Weights of a small GPT-style language model, trained from scratch on English Wikipedia.
Size: 8 layers, width 384, 3 heads of 128, vocabulary 8192, 20.5M parameters.
Architecture: LayerNorm before each block, untied embeddings.
Each number is 500 + 50 x the weight over its row's rms, rounded and kept within 0 to 999. Layers, rows and columns count from 0. Numbers have three digits each. The size before them is the row's rms in percent of the matrix's.

# layer 5 attention query, 384x384, rms 0.0407, rows 0-54, columns 0-127
063:537539458501546457533461494541483569517545517529572430413507468484488573493516495437456510487466513533464468576570449454506487574477510509496453471570505563474537479492458532491561574472524495500533563501440503436538548481477460553524461352433432594513554460514438468543489455426431533404457444504488465497443490547526444529570511445431421491521478554574583473519512454577499502541443
085:537535522476566471511497496581574508561471548539430584483406506497469557496544430493436541500476420537440471496581510472462471487545622584520469411481459446516396544479514551508601488532435365462540511383428476552524491357533510498537563521549575501498439507485493439521518459545522557445456519556628497456386603516512545527435550561447474516440464477520474526479388606585581462623462
134:471520500478543470413587516459541442458461516434472565510472524478425465509536437499538500468557493442509577500436512485484589468577536541489513545516387446510397444495582515516462434529473546495510519499455431511538468431512537391525552492604610496558456570513501449439489444484575555565527573471553510556525509457492523526463421465511480422550536475491524508435477574492569420421592
079:474477480471453542525505449536477455538541474466566491473552423442492469550431569491496467504506593490474487517490505509574414515469344478519476539465477494515563475516492523541518499511531486518516439573465549491362442565469518479479506509485446475486542470532523472454543546436476452498623521503491540516535395450439509380494437479467573501521464516528584521469543379353523470422437
080:565525514493524461545426470533534584520509572511488513504433523576440484505553482476526494429495450518475478462487416520436525528562532575518418453502457513482478508534595554461562488522556439490486547555498468499574530425484423523592544343525472580438441521472475475493507459486557448466473528459523505528467527450470437548482485449491502560528535499538529462491401513643554483515576
085:571497576442552500462481555487523468574519525567515569501487475483425492417552539440504562441512454571428544502529446497531508495523519529585454525505424462503377396536550594589588407402485511453499481456441495581575457436491494427498487484571563568484508533500458472546457477534504499462517485530567513498515619320455562513407513459550563502488496503473477499531450533501555429521434
082:523520564464492499467558546595511533585590540597447468488564422537463501418492460444382514474515519545367536516589465430462477529444456365539469470546425494476434478482450507557575466432464466443538529576505540626517546491496468431547456488463518565614474404478486474526495486541528577513553426525476495544545572473602448503470436507475463512511432465441501487598551483461514476534481
066:450452463500456554473576491479512480501444499516450524402507504532530496483535398469541455624495484399568538462524510497516485449587589492566569492369496487485486542446563464441560487573492519493477444613521465468523531495539468443392490557577531430457446502505499453494650507489408599516565533516560528545541478580513485563516596535512534464486473486341522575446526515499501394539471
145:570539441484555486491497559520518554511402561477451624503486605559502467437486461433519422494508466533567539524520435446439534460558494522548498447611448494452455473537569509447538528464507511537530522458494525559507497441421486505530543466548528527529523549465499518435516488605555497549506529437519503467475542510451476570476379496535467540451526472496466417507407569566508465517598
242:458478521500515449540598468514507522535468498531580427419476468531489556478450458576533460457515485479434501551426473511524555542516500497450434540419492435442392412448472536607507514556547556458473390587453416457468495421640559382505437496555482442507512527504478481552453457454455525469446499503467541481551424443553512468489552535553486476476498531424481492457447484378522510510420
083:402500495568403465463436482428365448542452526518464473508494470517487469587522547488554480498459522439542475402502497513590485537423460524539519565442534509479592527509490504444537513565492569546462475525538570453469501482475497543486456477532444409424465446418475503558562519384524515494540561497467463509421385508513456477527506529469530502511497563452515513432560359397423543443516
077:485475531489572431477440509598453587545526578539584579462423534477462432537539504489524588481511487544367457425476510462508472623475491561542442461540490474542512480560586523414528502456587453490547480545531568539488549488480361452586434300543463518443463450408458520537531469484581521504449499506488481489406437469405451520448517455494606517550556543530577474484491459539508520508521
100:423541463457552515433506511538518539417379477490393519561509540623556480475443451516508502441467481511569443540548433453453548397382401505488539496604538526478513596614522425412513572511537515530586551436558519569501519494463482439460495505456456491535421532489572479409517535471603503522420556488539511567514497616505437506508524482540478486455564510494515500552426531563486552490588
082:588523541499533455620518532506498527412472584479491546463472496554421539505587496493520448425483495521482490421503442438459527524526521573554496517596514519460444473559569531505541477447547520440482498493523489541535489413490391539482503411377532409492444526497439568507412474590585492496544548496546502500524509510559475544492500484580517560539533493478486508562551414610497511469558
087:585539488498559501426529603513487522373486528482404557468540529553558514459472494577530436436472458560554507552582450472465580461590410539519520472641516423510528582493463461459514511460518550480544508427523454635567452458460554467575580413508493561564489498455566557516453452581611523556488400543505473483395544551514459515501441530510424538498533534450491496528473599488505464514514
086:507484462559488492465507509529440496463527499536493463502521465524381535452484513425559513476494545378400570526484441468532438457510523551474525521454469453454503539465538562507517504532547476573458473612441483534486501389497587467546455480636516509449443487489479489468576454599532552515518541507481533538462474447504475572449454557379520486564544575400570521475524478373527414492451
089:522488411553465508492556444362471452515421476391476498477484462438503533589494564472627497589502580482546528511530552524634527438504532482595526541418486480513467513477508490514453470559408485570493411538512633430466465508474517565423467639522482517401564494552513564475619487467359577505605499475511469512495502478509627458552436484459563513453528462488498453472537476540461536434459
079:403544519499472564385387518589443565565517453450497466450545590515451497546466495513557578541425598491485497529533546444507461508481432445502523448413595503512466499512554510482520513520566497534563430460516548464503564459386501522450464499537400512492448463398436455449580561457534566494454534508491526481478463452474452534506572485516506537589629543553487488449469517467441506542496
087:511469555451470513528596497508571523551495450544551475552494519479478490499477482444437472555521506544477597616445468540549486510465561482492458564447463504476377490457496617612399531534444500540416433501427501546392489520537538535492468545548502604518563550528471529460493543481512454495564541516499529491503456483470497516495435475416563481507505478451567445536462477489528396513438
099:526510494422511568459480533508534493558518435420458349515479478444528428432434529422504596519479577493509543563535485558557541403389435410493421479519541532500463599479478441621465550492482535509521458498489533511466460523468474441413531563540446499490463539499572475545544472402528530425487519600555559549467496566542463472540519527498412500384498499427541520498501515462510529483484
114:517485553458554559510383521521545542476502558447536546497440494513442502510537566433486451429545551500438462495472505451477508545512409619516435472552439551564559554552558504455510492478528466469450547509419488565397529472503564530569503395486499534409426427456465481505557511522612561446510545491584559598432451516473406500415473554443486531494459552501573527555532437439562452502455
094:523503498417587585513523516541604521571510387482472395465532548494488543422426423471437548549540602512482527571460479526562452520501640447489512473463517509580346434511463492566498468456549547451398487578515549425427509513554559443504491585564519570478504467595456466532513554561524541503500470470556514492588472467457462537588499474439495542492513544544571511490510428433556503525484
084:439474473565432560588509493462518428576489487538531469522521428425434500553528530455444566503552580433470609513434513517588425487462522577502462583448469527450471470504453594575432453597510487507452396609489543414388423515534538529518458501510453523443527498536457443522548453447436489518590456485430452512527500391516530533548429517409559473507500523503550459512421354502529537497480
224:510414469534519538554432450454515499528544558426490488476419476527574479481594563435452494511559394542612437490528474494406485526530466421480491435448511520523582487490512465481496494425448369447520518354529578444533528495509510510428567491439528568569542426544435518566572561525498461432456518479488504482497481536471518490503493514431552541455472461539401472525517508532450538556510
094:537548513503480515573509477412570486391448596530505581517550472505509553512524569508466447460566446524557546412457504465420523442510436637491491552565492506476532452587560487574517456550560495556462503432573466422555472503534426513453536435462502430498471527544471422398445454537510455490534523442542538508590489523515506518586495494569507471506496506558436582475507434564529600387409
089:456448479560439378595477426467477440568534489499513502500450494445436519513576542509483559539506406428479445384471588558564387577503512513487428537399442505522544428512503490367471498408543482460446484521467584454521508447548496472501517477524505511387515491488465629477509535504483426564516534486527497397462471354499496483467476476448521534506483531507520515411518455425545507510509
081:533553543534481504421529493515592540447466537442481508491454581474524550572520470515568482536507454570533442523488493545475605512499457490530456477565543456545527538491510444442544490478423466530569579445589474508603528620442441473480501513454554383593485483484587479545462517491388532423478501538503516486476528573522499436565527418577457414428521464510492514479540626615462530498481
171:476510495443490519487470512543466487450451529437445574608545569458529374463559505449510479509458464522509496430553588430522496486503399517532519442624538530509503538606598569455578505498546487444531560439471556559574523440382391588514558448528499441455429508410527491429521585523542570501518545505548534528470552510520484496513525449628459565490479468512457571507502499621496503440512
132:520496529441508569478458601516492530520516503483458568585529567505470410537487558429435468557417537517523534536554484485420469478492465568601547490673443578556524561566528494417475426444464546531531613476527491562470447528351452610473576465477535521505497559447554466484515471536503429556556514533556503547462540561421516525510394454553475503442533462534485485547506473624456516495525
100:484507514533459522489530513550511562531520454523497478485459470497450465463437488428576455529502507491531613577512418525498484440530570499585454527438524495529385498463389516563562514513484475489423426580519481553429436544506515537528409514531453487556551479509484463616497456545568530512496421588495520513441451535476447535494447617558482533500528618431504508525471469453544489495491
094:473530557488492496332398443592423541567500455457457455450475535469513500436517501514526577563421565457466438459542551528493460581442457395509464435502492484436500532472579443458621587399478485459567579414458558489571501474431477506465572497521496497530476471440481532525553505467505541417476512611515580447438531493506493471429531558527475507487476449488458502475527473449442444486524
111:571509514496566470477498532491466531375522525545459525447501462551516453468506511516460462474470473498482483489513527489381517499523393549478563494548552498554497527506588512532617485575490504522469530539477510415570582434598536448468495460469512541536421477549495378452460495499571520545472484364515511515467448569530483473484498514641453507563549506500497549499517489411509496466446
090:529515426474565477484502518450570508464553589508610564482457459517508500521567574420590414493462501470483552526555569516342557452449481436475518424561529566504528585418507475445447515484446447518600500478439434536559553640520438522456582366438465474518550543471515500539541459529511477435494498536530426619526553600471469444458525517561430531453539530465409543489562593561467574497514
144:489458431451588425495565494472558572433527556514470586500435444529501468476491504521548467421481448468620500505512513480478542553461499537508577405527588523466438505518486490529485544520421452341508575481517499494483572552580570503540530483445450549530457439496511506507566492573503456443523474398504508528493494577532491471475500550589443518376409445482469552566536536481548565523557
113:463510498431460526449471425512409547476476583512433476458491482441537464422465515466534444532506520506460557473474511403496472428492438550519467538504533451466472543408569556595646472574540517508431405537582491490533551442537500516471501497590516411494475488433494399496526458452554541567513501501538491582406421594575484465513531579589518567513490602442506546475482416447552453444410
081:441443450590499450616529543449437444511488543497540550467533422497513551521442452498463491505499522388522480432482504515530425530508506615466548543447472491472573465477500528538442490542613520509496450501460511398440509370546570492470503505512520562510551469537437526467439493507504505561505470426511458474523487433572550518446509561468499484497491582517455538527479435435557441514425
084:563465437440463549473514534515480498555487490516509503529538465398470406483505559532525457472508564583447619518485584478507498569462465520476545575511544556494578523434461532436447502589450518495512609569559458544548489464406554570544509560478491481548516484492504417412582462375525459448580495514528479544539511474507534540540409442522491470505530449444528474558549488473543421510512
104:513505510561547536510558525539444584541490469557492482488364438645570565467443549504481518471519518464455470533459458454436432558502506576527629477529569511501412501456425479475579472413493460381549548556425488443492520520595539530527444464436408484489527507472553464547522518597489426501411511442521505452499486500492409524471460591487435537517514503545420485553479484509462573497583
072:528506466464601481476385482451384479455512504507504541494583445456494535554503573580465512374545489485434596548476559507524516404494457463465544508580493507503451464585524526531480542503480537535496517537518491515575422485437513491531518446432558483413494544620476435462513443561486439523490498436497484447614546561464524550427389525530576468548586491516553556526436497515473581424496
138:562596527476599456571396521528546485503433464487522556503523544483496587525499545446465540545533581549585523533492493456552457506512581518539572387596504519480496524546506469382483468430511486475535579488546525477539532533422558526514485461478575523520525505605516505473528501547457477585460522426494504498488595502418505489517467518447550512494538486553454541495472466552436532489581
075:538506482436538542589419461467572493393519533493461568537557535549510538520451516448437398474476513562442534514473486587475477499529445570393501528513536461505613503503480501506472397575558535542527509460540462425486492378476555499530444451442537525549538581503467400458406511495492433509485519487395478552602594582575492466501498513521430385509478394559546492588446492536564459486482
097:503522546535444519538488483488512436493570461572511493581525486526478511565526489569510474566528519487415589413475545553535519528524454531559508568480526436449555444548502556535374472503558565553475531503455509528448446469418464474495410508582511567493444543446433496346434533482536455477556646558488488473566564440498495484500429465480607456502483444479646492523462516543589521496442
109:557551568502496563322483456570501564528525535441444456493426549504527421428500487536554500489434449593427480554539512489483523503529466378528456500518536531516534532498535445453552516468415475454550556432490534495509546596396416536469566447487516499529498491433537464521522491507518506460502515575506543510455564538440446460553460489541430410500492441491473407514516526524442518460505
118:500505457471531425590544488472407489511496488528495468513502467561557495405462493490446428473505513408534415494463492429472490526564446528505527457523553442484479517513489534597565504569574551429465500536518549403536498384640580457486495473540503490538481514484452444497485427490557526498418501430493537452530456524554479484420527624572438483508500495484458589550444505376502421410455
085:457496474510475399479645571458439497428476547492489502415458456531490454415492530514451423564454610524469471409542454508439480464503511626495525578572627502454426480466535605435513490535577415452460472562499462496477460423525614424489442508550491516500403532549537401411509486579411520561507558453587566450441472538555535425508504476480466508515525485444479546558506461436464462530496
087:522424499565460536573477520433519410445427460520523461450468433483503508519468411461453505612503447434473603495505424466576494488442520523543484471442502561551505442606453563501532453500478448502521491558577512459569463521500488477497419541509509499521460458564430587453439603535504554484501474480554497568416517514534548462563375471458556542545469549556495522497538521524553617591470
088:481513491461473560423444441573549530442565440513474418518553551474416507554477499559513498500506534439379538434534492527583409492493556549454532421496528501419522461461567504350524435530553570509448511580485472579500524455445550608535522614464477543425582490515475571378498580580426461507559471487504548597498544466485549584530450423482521446518459492546588524457467435423500396518523
157:510506453477534510477493546479481541538532478469467487502450457451521391475519512492437558414413485524532432460537495459473498521476463428490531484528536586514526478523560498484492550404529452380470543498431558500519554555445506614473557503469429582519506431437432559438567549537562464491516535545473548440464494520483541451534514478448478523457458468454510534541575494497435472498608
078:460517533533517596551473563556463550539538557404508373506498506450495570515519491444585498477481456548393508516605509555501478563456506489513359451504544543528447551505430494453450484558442542435488514606440472456489478487416488496540495474537449512509444505455506542555497467461551517514468466504462596494474604395520490565517491537469408528485459476488489552490485477471512637423478
122:523518493473562431556469516487477497381579530542486530490436530514499487506484549508495481475527397520630427482541457452458526469559495407546469475475453486539444586500477542543479502416534437617445489371504536582420466585517489512490609463474507472529520477535470573586426460544548496486486461514516401537455418575497422441458480501586475522395452503450485478531501578585502556415548
092:541506556463537648431512519570577429520473511552485439515444589585474529560491533628535551595524474558438512539531419499452532471497472600549470507508503474511539525439410394436597487484497494459493551497547442503548500494471483483528428453460455447459513535426594557556522524508531496442501488519470491486553529546474449486544469481507482398528543475576547389438551598555465553557527
100:481396484518546462462465549414280471482521485538562443485418528573515504538489478552546506552546519469548438496481453516442441472525478471504501542452484496470382463501367553591439485560521499586538433519405477478446492531587530502500467468571418534533561484520489542576459464577519578577468545490459536437572501577599463529463508562546543455471491503493496473462514476478530519440563
083:524577470451534448469414582528452556530506526464514514520488562575471428553533553453495446516544512514512472455575462458485504527525467562511434437544392532547496524376565417424473517481645459574450485437505574595478531539480493527562645456441506493528471573503489473628485454508486555494500430472449412436469491540510491459467566459564506587549508457499482474570515537528452529522644
111:448509539465402555435561492473452553427474434488436455531504522470620475559557473554529450557451533449492489573539553493477447499499480393423538517521585473525496464489479547519458480583449542498465586532495398519522489504469489528485537554518510543540486473509518479410502497435610482598539551583584618453535542503541544580503470486447508488482471533412480598455574448445499476508467
105:475475506507571463540552525594477463531526441548484522500523493525477541494479535579543562565530529363435514520528471598557520537497595548506478506567559492523440453502512499578538501483550507514480536468481487493534444453569522412503422453453490527487524437499476528513510450482474571435418447500471491474433472463479466471441486514477449498518571547599448525481475583448432554464452
# layer 5 attention key, 384x384, rms 0.039, rows 0-53, columns 0-127
075:461495541552538447508449526471429526548455431381482533564504588420469529493478531504557511503432574450545579468557446551589464452509419529503416501500425449555435502559427507626568430485528535479491557514588496532480408445505483520507464423549472438467542524419572507604454547482455638451476451533488607513485501478513467526509536513519533562479469626552457540470458561525419494516420
074:558484532500434498525470503575452522430475443521467506552498535467465537441474453439554486522527477547561527476491464475452596522447435465551562493499370574548463505505425466521441471533522578482538484466495526551494564567466462549537557550453475541531546460480404543460511547428480557543576535524386459497532476559413390542488404454494358488651578591501581608542552568540458570474464
127:544475495445510504471501483567603505471491575547476533512453516541538463436503518502480490428501522542560449431480484524491523476491488474552578519456534602384547536474557518474411569427469462507493477457457470424523491626475495603483514631441495532523511487498447537406538495536569393508500565469472466537539578595451509507358421522533408495583501437459528471613521428475501543495559
162:517466466442428589578541501510555566434477576526392475531483429542570430437482464504429505423499531480514500485477549502441547556461524457442528482496510496488539523455631496527533503455503476431481543441423556514535462547491492561448534590482507548494498494568502487537483512500556413466511539425466486601472562508484490451456468537597443459488482403384497543540496446505445487483498
115:604551495565515437406534538451529469459458433415468548539518590345482542532479540503525650541432570436577521544449466607565545476398497417564354393531463544468479591491434543536466497463505543521516446427546505533440473619452504521496477527409439446523545449503517475466480554545410542439495519546537551481472494563391469495476586475514399549552509547530469432500515584584504503498492
069:556566514556453624447484516604544516438461525520449447435518491585510549451457444517420415512592495578525527463525529494454525500452512504511486480581464586376481560483526462502398537504488557501594509460435463482524543542403484602620575499439394475470491488471504513459578450504536526497581550503506443492542464573464400533473358565462423463530569456449572531561567526501522497460553
114:526509555511516527398475489515499496548418481492579536435577602402456539496476546549520523525557478548531523538495535478494542513499499574528353512522484486564492536564534515570446523552467603560563490438550497541499469380464416461594509460513541496444529536476540473467513429435439565517541498556490522538505496497576462458462415413480481508483521540603446547471494587546519471510358
122:531517590481444520440465505520424435502504458541481391597535506508471520513568473514373516396541592583410450541469502519508504525482513510454419512477586568525423437436566462551455591386489533477483461524527510439564419498495485505518492513524530511505535568496506470483515493537562448510476389430515531580454533547562471500463466505506542524556489543537499487499510438367490475511583
092:556426503488510449406470525519600475525529499523492509522534539491563469481553520403442610536499498529553477454518570508505444499455517395486501537477433564484525598448442484519427542385487565558449508542485450435521447610466561482489510549485552547474465425514463491453529513513518427516552489517515474503484570604471471483399491520524526446565452476533527469620577539601540482570554
134:464617553468384570485536538573464496544500478478517485482539462525476485523541454518541464512529561515385504477458523492554430459541469414453470576538570498506420524544541547587494583604417517522455459432483514576502532508418463510483436436491523454487462605389575400556492484445572530443558445536572579483489493432517457443522407452537539499469542544504517526534511551520605526461422
131:485502516528433412482551510433455459516440499451464508589493585413565566610468504528525534609429523477497568611537517468465465437558485540504457465578458456548411493540418573606580484547482537497451490495606507599429508514505451421463467425532486471454454488487610462438437563480428612454545425541563509475541442504518453478594608509491455471481497522552485543379464503492598514522374
068:544542499532442615506493493471557500492460431539508473588491497490506598441383496473499493518522549503579531455514508499486477409468459522481558376470444539435465492523494561473460493591556580512564525491433494548486527460477553526628451450477375488538449482469551485508475506431495576517558507531509487495535403487490444597543507506421394430535517563476550559497504595472542478437512
091:613487442479496403519462482538585431409455489469500622534512560448516441612466495552418627594512475602534523534463484523511526518504513444518395423531389521596498517426367473543411465463474455548450467486589480502551473608497474521558484516488532590511549501528539559535479568511475533457563458514487436445453548567457486493383556443506400495518474463578468437538489487554507463578579
069:557506543539466587450477453559552604440515479589452465496552541471527490502529487462448359504479454555530631484556577443428577381502512473486444448543469529488503550483528519502441528514536584520534538436470450542576519566417470575586595456438425460522476446486531526418508445470502460493568484487468452536546495494511446473610417515473423445480564507476537458571497547570547484434509
076:539568523547512468514378481424525584508530474537607581550485581475452389542528518499444464562535459537553468473468614531473512491505448469461402477470452549536556582486430478560442482468481500567471449475472397475559510480531499502465486398534542521472475398522480508450485477448481530475562499531583471581494470569497494498391540483491490408447426485522527452491554610561497534496607
088:458523553533503576489494508465506485516499522565487445501477498529454427542533383559495503520468540472446568490410556501506465507473446581499524529422613551566518487469432463495500491632482513485457490550447493481501460530470423458502505424465443520553484554430498538456517507419536417634522476557492493653466480409529545497552543495420440443625463557476503526525545463476517534425498
099:431468434474474468530444548470514497508541523537572510557487444572564485454531514409513473484461556429494433501488512456475425516487525481477614509438495550441532460495531543509547484402544475470442554515421500422519452527655612430409512533532516492551445479493448491504566482483484412538441528479515476425480503485594531493444534579464599502487497497508526560556510470459460487541508
090:456455543423484414505554491541527429474471481486437536514481452448471391504488466458455539588512590476504501490485454550514369512528515439513552500507482455561527589477518475495535525595397494520509478586423510537441466603448493460538488456528486613501445529538505514515437567514529540634544443519579450479426498520459540586515512456425513423523497500416557561525551373488457550509494
084:453466541510483505476542543470415474550567472484465448437451442565491469541584484554547529493454497446423458501478499490523525624559488481571397563461542474563452471459471443517532514386524460477461469494562502460542454514555537436438460580528511525508520553509479524457476545495507481445424512446522495527495556440469533509496522522545588486544445504562499540454558417420474496468379
117:484553488555460411541493549545428509497529455504527532545521527551443544590495533514613486475550452486549498504515583436440474466516492535511391513497468504460443524493422645470549537485479555527521453485520516532513582512556479489550554435461448596465493526430496529559389564493464558380471461498472495464446377463467491508427437509485441531450479587543484510450497543442557419503517
086:433548424518442536498513479506502436519542432578486515547543508410452508514551534522490453531473515501511407591489506548547436422551526521468542449395415428531517515464460508426492574518493480583544519558474513472516491478449464480576492481513434432494557541508437512610499451423456539506580446502478555447467425423537534482642569436479598511514455573442515537441470490553569477508650
078:368488536443483422508503525560426479504482504473465565475481507483593470478544532562517527448466570558500442507498513497560465497597537535486542578429643492508470505479519464508538588524500407543442440501491497467478503542508461457489508596553493418509539573451479566556455563572524457521448442434489594435528527478575538503486637498666571540543447494497537447491485448491433517505437
074:446468515460459473519541442504385538490490501447450443473481416518532479380489454499532543391370506547476512509525549483576498498554510530532598631455584479541464396518559469519525557525543423417542492502536519443503495444580449418437518600527473489468519610464440518474493569497474492554458576523551543528525524453519532469528562512549542592565416502499441620475500382392451528510466
101:534527479502528531414504491520505472414465404457501549444499472465565442508575561501600575503508499521551457550494412554489550519505498440513500554508479517386485522516454561471550454481473539520500476457469500480547498566487436539494541587431510441511431485522487577614529532566418497470462455535517573422453526481404493599474510506535497530482548593476513417484500587592420515552559
098:500462437598481489508497467568409553543514490463472460471480514561558493471458492509569428468467541416487563524632569468571572405421520514417577478517508512460564497494532499496524548514518480464496551554462540539476484443522507493481470495503528427539487512491548497575487418560451525438493456552404468484526518507562573440601520495491469517533506516505456563511554582479494488470508
085:496554518489506485484446561454448455627457446474674479490468454557525594450479525502592570521507487514430447540504470487486455557499532459500557509519417461478483459541446487481495470411569510484562546570573534447481545436614575476536427480492489404457503485489523449565539510463485603394376577510485491492472531529466482512361515484436558489554477501578475529507539495420491503563537
073:646544533456490425505430494468536545505497448498539583589501567469484431575481533513519492572576455546548493454567539548448497463442525447479527390487398498467567595495403533464484429546535527534471495526462508601503531513426529602514592378494469547392487435529472518483509531472527531523528529440533474520446500605447492543452559480473441532467501511494532498519550534553505473519629
128:445531466528530497452541548450498471509459453558436462469536493476408545498562559491442441539552616478474501521454499531473475542498513653534514554416478444413493594409528453432499427631454667527474451537423402459386546509493515534566583590420530477502527460561491482508602529521470486560493478467417483419574541445429506560455457525487534445495575502475505432570381502558441516590484
136:518529428448447381582457524495483496541522567473535587510496523585419521560514542556556420488528455504556496437525507454529495551521509495497505407409492387526557497474509546468545592557442484536536526475518466567485622524480498593483522486457543548490602438491476508477510536458526496446446568452469520491468472426583519453499505379411564450426439508594433556390482463455529461535546
075:404484515499461436489552581481408462487539564468416449507478515633459575568488477582565452474547542521450442498485544559474463535583465616508536595432621423466492439436552545457572575643439515417507485552488441530480538448608510457467525524548514566496566571465392487444526569483555493535446532537470540514532527431458534547453509472539497460467523488398393583463486408375531482544526
093:529539474525497533433519503518460495424509425442478543622544548481487516480504489528509542590537519491537444607503490483522545502476524452520509426550452579517480500491434447561508441599490594510525495560506527538470528477380496548604502430546423433526458467443508458469513495442505512541552486557458457568419454531468435565582529453424453510518584586434503474496608501461512545439601
095:533453437485546572603488450481480503493514487500511544479436470460545459403492491474447482485518539429503560404559427441552522525452526518494541561455503425497569474496544505535488467501576441452422454528474453406480462450614521484481550538502448477532536496553375483487532432481523453487439591470410520534499542489553495473466544568528534538543374492440543424594470458483484483435487
069:574473457560472467548489431385524576493520513505572492461512543569434539504492548444448406456487450438586565486436461479443516484494469484535479528563360511446568507562509509476453437464556589601464569500492515453473414451481548591509460475450550411516518502493523556507504409488434488447539487503497424416443501511535530474513390508538513469399535487491500527486441517599540453467484
111:527493509549479536603497489575482528495456499544404544539537486611495561525486468465466471468514519424448553490564521465474430470496530446450533460505405539491470446444546560495507455455509501557440474445520445535496565457583594443542472488564513524545573501443497493468478466530477456561447460623470402432564531524538475405463447540547459484417490443377567532494444521470438512454486
097:490432478496404433573632547415402457585518499457494429502596477615470555467511543505553509472475577446509538593491486483546493583532463621564549529452489427501482458487492515515534502628461570481524433560494509477369492449650515466460485518516536485471526559519452419444517480463504538505455495493445558423508481402473544527537485513455546461458486520533448556443470431390494414515448
096:523438558432477506571539460491477527451413479491527431473525468564576546493467494474498543474504494439442510448545544488431513448493502461524499557490470494527392464537499527596476527454483515458433520521545491492488439380566562487412451604518512442479454522498478478491466514546542490470507515551493492501558533477448445487507445544481450497464410489469521611526486509534546476508419
075:523491471539548514452449510502510484433472463526399460486510463538433515513477509436573506537424469513478494497525526499516563410461429538472462507490625532506414449604582510520563523442451549555571482521477470560494532505427436418523507442471502478499438496400508429545411548504463479536478545574534535533517512449483502494592435504511515555520542548559488553463413588533613502509435
135:495490523410504367583466453528491517565568547414616490373518497563426478454501588545535424505515446474535503484526440466486516518623436537506441549523491488499494417487544481429491518520516438551501496442552470458479513405624487466441521422529500501552488550466451479512539480462506515419434503492519467472456434501541565409403455413455563460344479533502526481406485519409450532524518
068:594428570451524572635502486519500484474506462496479473455542545480479392501519584446489581490541463438557498446592489425491497505562474436483569482543485571468572514517474490458477477398593414550501476468565521492450444537454399516451543621550488379551411425434496544477435526564498501554574501504480485430412467523529498538468527483561480495461416531505526566515521617557485456580533
106:470486491511459489495411437556507537506533544423541583473493493421539400578497441566512539541463504508534448502510561522513472536477511397484511528481517492516586525459474566532512530513486549502534570507491506539436583504369453493513559568415520462507505457449582586518480450448488483423541551636561524494531589401598405572492564382523498454503470461487450460414550470594460551431515
087:469496485379475435580550522479461545542458539582518485459499479541494566549547483586399547440500525522468509410558459460435563489548523529566533479487528565517435535499477436465497530383661373437439408510527538497534529561529577442478556504489434487420470522454504542489457544518465511512488493414520532476447426478542494363514599527475473495442528511546478507509468475441510465477511
118:498548493562600530425452490531501436438504444511444467491490508626551593552542529438426560486476531539492485557491483503517410416523484505541427495492466508553505462465407515469506450442476504489572461497566530422562502539509438510582490456416431497561602476479558523490454553444535489474512505505471438492500516552530428506552496534400520512520489519507507510521507525438513531592469
072:540417481490535470471482457496519455437493451433490540616558569568550455549516516538493509569492544505599580478395502441506459463523446481493559547523574561384493512439495507565505480509497569507490479524479518416507493512465531507509485446547490384540433511440521410480497493555512456541572533516411451531424519551563546541513517512508491531540530537484442424532536453575521510444550
096:387411497493496478543565514459459465617502498476566507446489411503497499434458496496582563430437546418409526487435465465576435552548469516494421610475534451530485402526497530540519524485530455471531437536555487407453468430637541406487417538483540524502514540515388473523507528475459525452420536497521504453551582465490483482400488550480542475545423533527439506508430483459501430499409
118:567440558562513509545467479485465581410516516529514502437456517626559518438467483465416510446551485482481490480515570430494459480467453401447579483500453433412513554534483550509466514544540397483460486489469553498504495464602548540429515481408417508421411564533518555535452469525510528517544517492421426515554497491539459536544499521525457473509431435510563553504526475403488428418476
096:419480535493529366437549524532466493401469524444468511407560438548419430421504467513561490519515479473531415528474491536493534574492587457484621442549483477395398558494541509447546489587471430443504360511496486576464578435559511466500535486510441571438583466534457421517555456504447607499592554558480480522383536454487637511470505529460486504358544519478492590476525474469536503532488
108:539635523509532512444515452536587464445448515567510506492454579531450569524506503459477420538539471507435540549517460586448505492500446475564534480566471539511515592548378443499438475513529578563518604447507484450507466523399464501628485505496514517543534494548647534518503507466555481476558461484506512560516532583529362505540414572488487479508553491562487494461443568593478517547472
067:567470442471483441615420445456566516499554477453475578472519546570437482437574504490512502554464508534556505523479499411392439464475457514448533489493477473523558536440521492501574503548470475483424504492530523501447455480554491452485490445495580509518397468551462506512495440555449494464491555527562419464400520548466550539455509528457560538457455571585483450471472560542460425520451
126:526536412559450472503457448452477470535535577475586482423499596491388476510542533566569409512458431497487421511540481557495519451527499601450441519449483492482537395482519480452472573475472546494509525417511502515554589418516402491534563552449476482518561485404505564465564522441474510449438485519532459535471556454529490483456454394428484489470550479618453478420526531426483484583505
110:551450466588436472532461422467531551494546558464341422492473557474500555472457508435578422480541516434379475410541571468546528567462503503484487552500482495499522375491553503475549546485526466501493497495481473523443552502516563572479480467495539503546469477552472466417435431493456492429527532492533496543574457469535543468443436508458378477482456534479526460556512517552541566454558
105:489543452490485380518457440485611482548487465457527547508518587546432475466459483533492431544477490550591452530425454506456471504539485626517519443481496497463531525510486458430511527554449499489519512521575479456492554433512473527562483523493533433463597505481529437537544547385443503386463467517540511518454538504416523540388514456512545543490435497605421443439398519461582435519567
146:412489562440510517467512437504503430467466410498581358453479535544477572520412463499437493568513568398457571582487490484449477423574526539533452592513493461568435540480471475519496446455501509559513482583521406456436401437583475472487458467468462454525473543502581494532386519472488520487475417468440471487507408459480426497580429582495540450491512534466517542476442558492598456467425
127:517518397489548500463532548439541483541487504460482501586510473487541415461579531497499586521527477466521501461439445493524582586419509556525529501504604561488508564561474424442511499465533487395574532521497502452521460545372457511512443481431506459501519519523519571579463536531493438475471628440485539522487521450384537551517486511576508551651622517501446423523469493508499520437575
105:567450405547461482526458492395533554547519531496499550559507466511501421525525515544615549468500632487423582511485488482535491529473509540551564490473511548470590545516445511452575522541492511497533473511500483498438553445473540546499492466491562503493483383581452539495467422505479437417491527432449591465491536516508550515540564474587535548490508472402410522486528406521511467516486